{
  "num_hidden_layers": 16,
  "hidden_size": 224,
  "num_attention_heads": 4,
  "num_key_value_heads": 1,
  "head_dim": 64,
  "intermediate_size": 448,
  "vocab_size": 8192,
  "hidden_act": "swiglu",
  "norm": "layernorm",
  "norm_place": "pre",
  "norm_eps": 1e-05,
  "positions": "rope",
  "rope_theta": 500000.0,
  "rope_fraction": 1.0,
  "qk_norm": false,
  "attn_scale": 0.125,
  "bias": "none",
  "tie_word_embeddings": false,
  "parallel_block": false,
  "init": "normal",
  "init_std_qkv": 0.0296,
  "init_std_o": 0.0,
  "init_std_up": 0.0296,
  "init_std_down": 0.0,
  "optimizer": "soap_variant",
  "learning_rate": 0.00238,
  "beta1": 0.95,
  "beta2": 0.95,
  "weight_decay": 0.096,
  "lr_head": 0.00462,
  "max_grad_norm": 2.0,
  "warmup_steps": 200,
  "schedule": "wsd",
  "decay_fraction": 0.684,
  "decay_shape": "sqrt",
  "final_lr_fraction": 0.05,
  "batch_tokens": [16384, 32768, 65536, 131072],
  "max_seq_len": 512,
  "doc_mask": true,
  "z_loss": 1e-05,
  "train_tokens": 200800000,
  "max_steps": 4310,
  "dataset": "wikipedia_en"
}
Each number is 200 + 20 x the weight over its row's rms, rounded and kept within 0 to 999. Layers, rows and columns count from 0. The size before them is the row's rms in percent of the matrix's.

# layer 2 MLP down, 224x448, rms 0.0847, rows 214-223, columns 64-127
090,206,199,214,171,194,213,214,228,183,219,179,167,231,213,207,217,211,239,167,245,230,210,213,206,188,214,205,198,207,175,186,193,221,201,227,219,212,225,185,210,208,222,208,213,224,186,212,206,222,206,198,154,213,227,210,219,221,220,210,207,168,218,214,208
095,246,216,240,192,217,198,234,179,179,204,201,202,193,167,190,167,203,196,222,236,216,232,196,167,205,186,163,208,182,195,213,211,235,230,153,222,183,181,224,230,193,220,213,206,213,173,187,185,198,201,167,185,206,192,201,219,224,215,201,213,210,201,203,205
093,194,207,182,194,206,207,195,195,205,214,210,210,184,172,219,231,213,232,189,189,203,218,193,164,189,203,211,191,215,163,188,213,195,205,238,164,201,248,220,204,207,220,181,189,218,173,197,197,198,162,219,183,174,191,194,199,224,199,211,180,218,201,177,226
098,215,194,193,205,225,233,203,193,212,225,181,211,195,164,166,190,189,205,189,207,218,172,212,160,215,231,199,184,204,176,177,202,181,210,196,183,199,233,187,205,202,218,218,201,193,210,199,200,264,190,182,221,205,178,212,207,225,183,217,214,192,232,206,200
098,187,183,211,209,213,227,199,195,208,185,221,228,198,220,192,187,159,194,204,170,160,196,199,217,199,194,228,187,220,236,215,189,201,219,190,268,203,191,200,190,191,215,200,214,181,205,198,175,189,236,196,170,205,215,195,244,240,195,211,214,202,142,243,156
096,216,206,195,200,217,184,192,217,197,193,183,195,220,192,207,217,204,222,215,225,214,224,224,170,218,219,195,212,215,191,187,202,235,200,210,213,175,178,239,217,186,222,230,203,215,224,174,228,192,167,210,221,178,192,194,168,222,208,190,228,194,155,182,237
100,203,197,203,206,230,179,204,226,185,202,211,156,188,201,186,207,170,163,221,183,239,212,172,203,161,236,179,179,133,207,214,221,220,194,192,216,193,209,236,192,224,189,180,182,220,229,225,227,202,168,201,238,227,188,219,179,172,202,201,178,219,265,214,186
090,205,161,227,218,191,197,213,211,191,200,218,194,221,228,176,215,200,186,184,191,195,200,210,177,191,205,196,215,224,203,170,179,181,175,208,197,169,196,163,193,198,154,181,226,208,203,179,221,247,228,172,233,200,161,186,210,219,209,197,216,203,196,174,201
097,203,177,182,219,204,207,232,218,210,248,213,218,231,168,216,229,204,185,195,235,201,191,197,208,178,181,198,200,226,207,162,169,152,185,192,204,188,155,167,172,193,196,232,191,182,185,186,185,218,170,198,163,184,213,192,241,225,210,213,202,189,200,180,228
094,209,202,200,195,213,231,194,206,165,234,168,236,188,144,195,203,234,190,188,197,186,192,197,189,228,194,210,200,190,179,165,194,207,176,198,189,187,227,235,185,196,204,195,225,157,201,161,209,208,194,213,184,203,202,212,224,243,247,206,196,198,201,219,205